Part of a small language model's weights.
Size: 15 layers, vocabulary 4096.
Architecture: RMSNorm before each block, rotary positions, no biases in attention or MLP, untied embeddings, normalized queries and keys.
Training: 216M tokens, 6605 steps.
Each number is 500 + 40 x the weight over its row's rms, rounded and kept within 0 to 999. Layers, rows and columns count from 0. Numbers have three digits each. The size before them is the row's rms in percent of the matrix's.

# layer 6 MLP down, 128x320, rms 0.158, rows 0-127, columns 0-63
097:546614498458464479578484458455471469456434521558530442449503454620529452485475463468518526521474443527460563466467544511392518473503569538476505489526466547588503468435427553513579506527509500
088:432488471481467523495559475487497547567432407471410471532562505520438521497556499490445509533467443478560452524471497538541531454447472496502434513530476467528520505492437480561533525503500504
099:440464463552508556480519415415565464539430506480519509476509492515455522413530479454440540487560550500514567473497522512537483510505507595503479432494482421518539518517513454495445454488500473
109:548562469476493485502488548481520443502511424533539521490499452508515548479482528460483502485481495532415522515461462447510547507558533553491534452486523408566440514463474529486543524480531564
104:499469494585490499493496429509531510531494468480485495468532473541478543520460517488505453572492505463515463478473479492562449516560474524503493479506445513510480527515456468487461468502482512
085:471445505510517443473518498438453508532509485414516481531535519480509538483450536490500511541514500513536525484478500483554522516505543389507523500507541509501497506452463515484549500544527530
094:478489506559478476507444496549571463410413464458474526554496488509523435517429512550518493533469501492393521463542531508490472479517453493513525515530537468617553501523489564430505537469513490
101:470532445476536517527505485548469473494499556449536459535519492524488487493546472479489514497479470528445477519515448528454486392474473559471530441447542503446470445499483431463446449511548529
091:484501480449456469459517555507580409462433544418558551494527564515495528433426479503522416585508558470507497598497490521450565437530513488488449478496517480476494508482507533511552461483520516
095:449544482470485465480509437505547444504457508506530559465518456442449469422451570546526511527436495488509511498446503550511443522557507466436434517519577482452462499472463478567574528552531433
093:469470499414458486473507514478416494438512438506487485486530495554460499542505499516470422474547486575490519508484528546524472468498416540496539529484559504471475519532501585462443472492491483
092:503408443634420411561507445558514498570559556508398501457543518478508529551507514546477505470433464502456589499462553539489490550413540517526414533459560549489504510469473477429501490504461465
103:497486474496497481562498563487559459456476506484466479464464412600443469452553488502495463438496540509520468486534460474535501478519454472514491540604492524440463525506465531485487469438471460
092:458514446519546524511514536483559501463437490459501453445460525592537513520461506484509503517514447438571511504481521532502469469513512515432479513459544554524481437525457467522507519527503445
093:535491435476526557492409497480492464529458458535547496463537462520574511493509505452560459538517540553518479499436463485472547540500465530522516523557517483458510541535441535508419489529438476
095:483482473505520470477448452542475541482507488533620474457522524520520533494450564509414464450544512483458486488502438523442479471479531520395440509458520463516488530503518480462476508501536461
094:504484501445464540538537519477491522487526417487496503517462557529575541433535493504483514562406481468480501502535520526523500544530468483500560559559434474553471490492509576521421530520502475
099:516514545512501500420532416460540518554539458455529504492510479489504430489507533531474443468486523478530551552513546467473552492528475524424518469472521559437466503544398518432482541433510499
093:516568480478540568465515521457476500463521540431491557503500468471491523475488460524518487447469496498534520460496513495551500573490523499470572537598516510503478489508490505470510436453574521
103:432414520418487443439538450471448537555525487500477472564484521502516531572477441470480458498482526472497494552534521470559473519491535593563533544481473479458564436530463524558515493452458418
099:505576498476409492492540450457523497537432488519521518542508517490466560505537478450405565447500550459437578430529585524480445578496484476486486416471560544495471442536508539547498453439506520
096:443423474499491529479524484508460509561520555489502537493449504600471495521478472462552440444478552554421456539460521529530507562535525495410479565481532501472607450467523494475497435489538483
098:510512617461533442496493508529462481484455548466508464492507544496440539476545517474417545502521428520477519432483541513516433477476518449487461535504506519464461543418528532535492457567535515
096:506458489535425405597496506505506534480458486519477507442453477475503555519585583431446472554514482476478519470493534554505464496474476523533554552480462513488472528467490494493505474458472545
104:541495464433567501491470557521504436535527492521578572467474463510499504555541509479504544515483458513490519515494465557498454440469466528434551515457479534514564508468498531487494490478498465
097:542560527510451465489480426495515529521503517565454520515499447477525480479524515434488479496421523506467566556411542496488488460415548492566460475560443561472435517526482540504490465461524426
105:486514664514482462490488470476453573473452454452499581455409541467489459505489459401456504477455453500478493440469479476555456482476490550452483450537497501556542449554539536521523473508524510
097:504544568530541562562486443509493522477483480510465560504474542501441457504502511465510470550520551484522432495537495427491509463551503443533470494447457465449448478469507467502515491509423511
101:480495472535516516522480496510479450440472506570506478517488477511533468570504413569495475481544450504543538559473561402498534533483531514473509538495519579485484513472558466471509531502422529
098:531459512443515541602541545466461371482486444505590423528470494508527445491547465545501498482509467456464530411542431581574525508498584488474494596460474546464520534437508521476445536555506448
094:483535454540472527514519455452458540533484427473558488435528470472474490585541459532519581516568503534457524522488544446601514538595453472471457477488433494602525576486489497500493466526533506
099:477621514479638483546461495475541491506477461533524494501444529491491508482468484469524568463464479498509551497575476519420507487529488539488440514498511466458522490529547517510567448562558474
147:487530516481495544502533554448493456412516532572478525500537441457554440564514494536478466485517460497493497467568481410496510477543514461519438476484564499537494508488524521486532451495521520
096:481489477437574522449519484512475527547471507536467540458527511457450558544519453492447509450509484417523485534444542497524510456504473569527442460526555566480494505539461515516501518475522606
108:497497424538456576492514512523534519478508453423454487523545507528530582546507511516531557479552497524460478487522507471498586520460509557552454535478512545504507532430472450436538579473448580
098:485485521532550464503514418450548511486512485419534527480456505526569440508449521560496492566473543490498576460499489466418521490455568562467466470494492521477484509527617449517490512516472498
096:589453504499506520533482490503434532538577579480525510485445563476516445568520558502493424436498463456591566498458508470485499462507452509481605518521517483521587485534384565500498533501489490
099:483506482550463492389475506433573567498499504462546518497443500501481484525519498502452492481592507571505535490463530470454530533497489539478487427452528501421501454579457541517463504502528552
097:521473464521517511506486525509497508536500409501549534435508590485520490530507502493496500456462492412516600446463505448516516541534493556507494526475506474400503592531473507510476597512508468
081:575487536521536511518466538511518463511557411430540507526458497485478480552475478504516503473471509509513457505488440439473501579514470504502496451479536488539530509476503502502577573571447502
096:496488582506606525517512437448478523439497459448545519549508483499433490574542479512428534500539417516483496451436462484491545504453509476475452523490583585509522451528514574486411438522542528
104:535509553426521499525498511461539483534540518484502518506545560506447503607471509505508557517420508492435495512469491512482514474441485529519474513500483536464514517524522537478504501518537491
092:502563494490474490507497578502492466465445558531493466468485452561502487488454524593498456475597483452496548485515474502399543543455480526571530475544513498440480434517532446467480550558438506
090:564498414519581490541446513584567513456491514537526475534529436529464490534467494456462467447522552467523472501550491482485556495571461472477440445497502459463495472519475566458531560529476433
095:534529528511498472510467541562513411471500510458455491521458458530464541482552430550518447502502535500506544562489464415398512572531494456503554535498469560534518534459547533515558466477533499
086:453532501470522520507519511504569602574495371524465543537472508456557515480529426450505455515545489566506492503493529512562518522475504559485431439533521514453425524487532506461505441519509468
089:522529431539500523487454537541521568528529499508497531474518528579514471491507480555560508528499475452494510420544499529570458477529483478537537576467575491549522538477521480491520525497485469
096:532468493427494470487426574483505442623539565527469466461508454494483537503454495548519532506489507542547484429473532518535558435440507488429457518494542542466505519473543554501530514510405520
096:502549533568453508547516403540529581506428444488499564571444511545504519489480570442590519446441522490489442530508413615419445512527550546497498550506535501443521522516539507521530463581491516
102:452529448507509554560536383529402493491511496442528466519492495517513508575439453576535483506494518512518486565470535489515469530492432473451520457554503481467503509531533449590502490501452488
097:477486512459517395509575468452474495505613491449431494478494545451495509471495435481487459474414506489541508494594524502513507539474460530488488506509473538539509497519561540481426579501501459
096:456503453587430441454493416542458417503499491516472455479499493506504439537496404495538478497507539501472490482525501513496472478547537589512470536563471455456507522528576445505549474529501460
162:516512524463435581489565488451503509528479488470511485525579532474478525529538517553537543465528547506494559498497556486514428517477433542547527481536456518487496522524547505575525510428421524
094:480553491518575541484556459543482580539505520486488472512561472454538476423388463528576457459448470564492443504531508484481477527448517515505467481572521531534516379488461496486544424530545529
092:554475465520518486529506523472472494519535467501474469496476509525507431514454474514518443502502545542452449508448484527514512457512481451493520516545423528537529520501484479438492532456456482
098:559508465513486436577493465509431531474475518495538494585549466525474485514534457552536549560477516527503521470498506494515497544537547531506494505536467530493512528468410536435485504514475486
098:576489503475457522513438483511526473508540469504462485531489544469491457520513539437528549503515569564548528484503552454543564439511458486431493567492428495430533487545496468561513497495545520
109:492510568541466517512556459509440523524478442477453471500424527478458534526562514567471477510538433526519434515447591551485569553552492490533447443480486509560485543438503503488521439478498592
094:449491504506473581450506448488540466470463463510511538538525413498464523551464477537575407457484573482462563551485534503446487520496450510453524556493527539543544521520537614478533500428509486
096:449503522511469426507435479437564488439437484482546437466470581515506522574543494479649486524494484511467498504581544481491534476497442450501455552535502561497470527571509473543478482459538489
097:414547526443515515468469429533504493508511499467504546522451533481540400519512448469478529404498600512426546587488528555529475508512496504509539466498535484556520529490524458578525486464472533
116:494513500526545559494503485444515430455513522456557514539461489503478514607527511490529463508528428517574599511553478442438470506505517480466492505559481490431502391464473459528510579531512523
100:450454575489480418448509472463494508524471547521463455516474522484513510480469557545506450483586486558468561459527443517556527560495511540524423439455430530459501466554458478518498527551543541
107:527549484395498516563461486508509482465483499531474422467466495536501462513484498559546500495543508578509517523444536470479474493569472519486493480495542528464418561444473522528590453488505561
111:553504496519494417545422551466493533539509561499485495460520469553511442480454499531463442485447499576482465509511433548435484520546481548549574545583474487485492490536460477485399510549510510
099:583402541508474500508472571622532573473545507526576526498445474441533428468451538476488520506529562448516488547453458552523438478537527512502461600498466507488481561472492494524418529513454522
108:516502516533518427446474500443506473525539524543509443529578539480503522522480434550522517509492507605548540505553434458517473512488505521454499478507544459474478478531534490552482477532549514
117:453422514387537500422491447515537478513568518467460534511495505409476476601540448507489502488544536479424480491522487481548522499466524464515476504466466524513492450577489548507429456565475506
088:540463471499513534473479499552519506520464399483486527503544467471477515588501520450510502495486469533509517493455545497453558527481532455478483530461478560498489451529523472463524586564441590
093:493536533473514553431498467538400467557541458522433447455452452541549556499448519531459490514469468521488546508575535530495459457560482459515541531462588478489491446488480504559531493515486458
100:493526510437489454546520458472485474483563506527488476433497434504549439506563451509534519547462501517501482478511478544544402504429520438444495474529494528542473483516460475575565546470519493
091:452534507541429479491576514503575527506484544509512572475560506512517489546483452479446526436507499557564546483443550492530451449588488501571504498578502445484505573507509423477416585460500517
125:491507504479491488504531531487535484525452444477504449488485487482486496497453520532572439507521505443562500535479482445517457545440564502548581478493478544461517485527501491503521457451520522
096:504537427543475425486417467469485560468507523454506473507556518455516477506488439478495499479488565519526510489503460486454460447478496451451482477525448536480499516564477499507510528513435495
107:476467518463463508468585512472575478537434568504437518433586474493476518539521530460480512449459521436559499543493498567517519455487512514483490446576465505491510504521476534450507534441481482
102:538499508540520452491456546534463490451562455487460518477506477543490562572563548462516541521564495514551461492499513415416551415446441521488482494576534542515514469523514438479460530539483411
096:478492419543483511455494471510502471467446478511540462441417478470481465535483501562536549537555473478528485522457481531534532525535474449469436428475485523475528471641481564559497484523428498
095:464506499508501412533538500418515486525461475518452474426486530550526476453512475454593491542564437540514498496471470452536562536496522515540500499566518524511480493514580529479491447484474523
088:498570500544498433527488491523503479435516514533540522533480510498462470540508495519516546490533525495477504528497499478524477546491540545550506438488566477596498450553433451445477437473552597
099:481540527531471548514538507576531508485475529560491512475484478479454395405555494545484507534454499502509459523433521594478525522528470483505480570628582485520460472497473526470432526472521497
097:525443504499547532464506534570486521537455498565500507511502489510501461490507514600510476526476492439485535521506443506528471546497536487424502612498496538508488498473500536501492498477517500
101:534458383531493578453445499490511457447500484432512529545550455451515518477521470491525446526495526492537511526541515546445478521469517462532484574497471475437454461494482579475521505440485446
094:460486519517508509437533438492454570504527492457554471615502503475501461547546460500458452531474423487531458499412457501536530456546485442567482536547479484539446605487507448456489511495454526
097:471545496495486552560546568545526448503491447479552489458473521536496451528528558517526582470467547488435513518567518467536490523471487477476558448460489477503465528501502545431507520545558554
093:559539583391512521538530478470529528522606543546527471489480498522480550504516379446510512443507477502456487619550547486527486466495445542530469479504457450531468520519483477475480460515507505
106:480483491466531519554487540451477535579519467498520477496550563510476522530470525464515555470402522446593484555489548516544516513420539491554466494592492589483469558518489529457472477438510443
094:479518525484551544468536500492503516520571510532495498494516517529437443498546469494470499550499476550541508500476560503459487538505617477495459558455512531542477489415610439512473510504510414
127:469552502520485507503550465519521531581519466426492426498540561530487469479572486477443519460447526473452553510476503480484473534501482508554480542590510480487564532482491519494487490401549556
168:486437503522491512491531514525514574610463474485507427566500533504440452491552470490473507471524547547465456543522517514545503500550442493551549553441410521494573490488483555485451532467545468
108:460558478533490528531500485496544451471486528540483472517491525536534456489448495542429561378528441503445468470497556491440443548483455454449497534502540541518428453518530469508492506539499523
090:516477491451450510478429524630489459534478500497515498483501532463480530462474512471543584488590475499542496451473485506527518472529522502493462501458535466488546436474442412419498477470538500
099:516497513447467566521549428518506409418506580481472499473501512497440475502459487473490528485502537486564517479452449537500501513463469441541475525455495529463489589493483470448478479522453458
106:470458501496495495506465533530456476444536527538533423558511542554458538462490441491537479534523516584521541458485548585564448431552524487506446516533437483460527553520556482457523564510546577
112:543488570537477591432474527532480544529454558483514390491439525463523578505544596487491560489513488452526437504482453488511473464606545508532521535506534584432515505421432441406521501453514573
091:525582495506564562464483583531534621459465492430466514558485516562532483469482485460493459486506529468471537479439460432509502486487519545459508493479457480515519496532442422590530450500543484
099:564499524513533470489492538525455466520519523548551415506459483523395439532427530510512490548534540498537548542527477559494494529453518471432428486538492480523466504466460460496508562532506528
102:445539447452454510503455511514474457554443496503456485531411518537540476515483493544487509550418534506523527452532475466466552489494567504547514456541538459513411450489450549488505455473549477
091:489547538487490469425510439570467495449449505513508500464482568528549518510472464583530499407556512513486468499431520532514475621603477477472514517468476531477488462454475443563437534534492570
101:469430489503429474440487465460530531490550527504531477488549552427509447518539494525504495492527529425525493409473497491545550499454481537568502477468533512546551472520553503462474480466494491
090:503525387510535457505518504503614468507505476446429481472477487544523526493535530529540521578502472507475599441484464529485563470462528489478505502498520551489546465447475454558580488561390506
096:441533527467476504464458479473538480493435497569493458441563583556530501618474449512458477482519496520535438545468479600540526477533477533514534466503486460506515481487536467486445473503475490
101:494566484516460566500371491458489471511519441523488558512528460577533535559559463421500458526489494426434558524496527521453463428505534525486488500497506579452477506480598518518531563528459530
097:435498466479580513469524497500474408568401431514538439488522519416459523480454553462440469486513524494449489508570525420466530455528434482486442507533455518473430455552483519514490473527524544
095:492546464555535501475514452524505484441536508553524542552444508451448515518511548485501523514460520419474553438494529527517463527447510504544510446510578508527461525472532502500547452539533528
101:474502466509422473423488547538412551505563489486486461495433482499534516507457562525496443510610462476484447534554518471527539431493429527460493540470503490436449526529514501502532436545487515
082:518552541468544535481487459498514521449550551507556498525559431516478425541498567456475468519396586429491488500544526494438547498559569580465493505502539449489516454515488485472512545573462464
098:451479576568478502478554530587439591497474503513482481518485489558476493436452526506550466535525454496590455545443508560505494550469533519520574553481516509471516494487537528515545516473489474
091:521527499541511493485465517527516443452551518484521459473414477551497517441531477553540555484518560420550507511466453463413510482521536441512423548435481487463547513484514438445544514502488428
099:462482456499518474520513539502487453456519511464524511461447534494512459456473466523559488575488514589486467496412543487455499494557454450508490528456470600536547489507520503489456510505466488
111:571477556486538508514473484567503468517576484428557548541455550489498514535514500459503465511490506478521535472520420501498484417532449478466518405451559494498489502502381469544509487544551486
092:536519475445488448554548508582562464496505509468487444536449507572566440441524422458527430448486513447446463469509490509502426507524493433546464539530514450552513525490550547518552460474488496
103:501536470520481489505503525508522485531481468511487476458553510464453485584527568510497519493519529480460505482558460461506503499475388492437537502544511483486516594451514462509546486400538476
101:471527469538586562496450465468475496482525487521551490517447496564538575451477533519514453541554544518547519527512524527432478501467541492492495511481581523481484413520502485474467480474480588
097:648476518507550520514515421512545478484451505491500491470505479505503508517491534537529453493519548454452494573497506436481504552478456490481469537437417446523543559471513456463474471472517477
102:459520457511492525412533478464491507488537488560461460545486471566564483485545519528549535466470490568495518507399534542448419461496442466471479566556476561426482476484439455516540470475467508
093:552527479458493533461521506459644579504484502442488512574409542499544479431543541585519489512460503546540470614470505417538533479492493417483513474535490556491431539587491458554495508523487539
102:512493467487480518555524532527507487549490532500534468509521459466496441521504529456524438540423547481487484485521491576541507485530457447487522487500473524511472542541555558496467534391442502
094:569543505487405501593591541564481530498493504516430485497539538527492492539535435470590466562533488467548425528468486456511474504522487445490497520519483536473562493503439518539503472561498604
097:515471489576525467510556558429486514507541599538478463452503435485447432421519469504515549505526477515474557526515428392499552458518490497444504512535513466505499546519537549497524476495525484
102:543448503430526484438461488512499483467535566514526483493479504523449556487495457459484441432468482541517553444490533430491539508487439504555528444500514569499423470503483422545531512481495403
100:471512519477499500506527453498447503512535522489520532450480534583497479528518555515545391442498509480457483450537548458448570471569496435478469525482582493515521556461506447524512477457452543
082:501551483491578552463390537542505565484534477506494526539513496431520436479563517531489541598573503582488529499558509466475482496482532473479509541551543510490464471490511453404527530464526426
095:496521550476480496492552476473531419517512499463508546513543494523452532552544541505505430395502549529505557477491450445560472522591481464475483562520558493516584543465455516524479506423538521
093:588513473429548506447469508508560452506433467536496433520552458519443498551494504526528509543529533533480468466516595511550454544488446489445578556442482499427528516541520568493469513540540450
096:434439512485505446438442503512558516472579477543479600577543425498407526533497459526546456552532447511434473475575545484467508525538521473496480479501537515501421556447542525499547526499545448
093:485487550451499549546432465497475487488507384499486508483506496491509518526497516529441520514447433496541461477467418495526536510509468499499561575527561451535491496566476510508453539480626481
096:529444545508549540523518528460497511465523513498555504516521529510537496437567442431506476522459484459543422484475547539498536498541438403502460508506501573437501518536450519543544546475493469
098:455554508481511529563506539495508445474454495512512511540525509524506508461409509541537551558459537523512448504523604510478408543484505523490545522458526443530480495468582540482517506542503434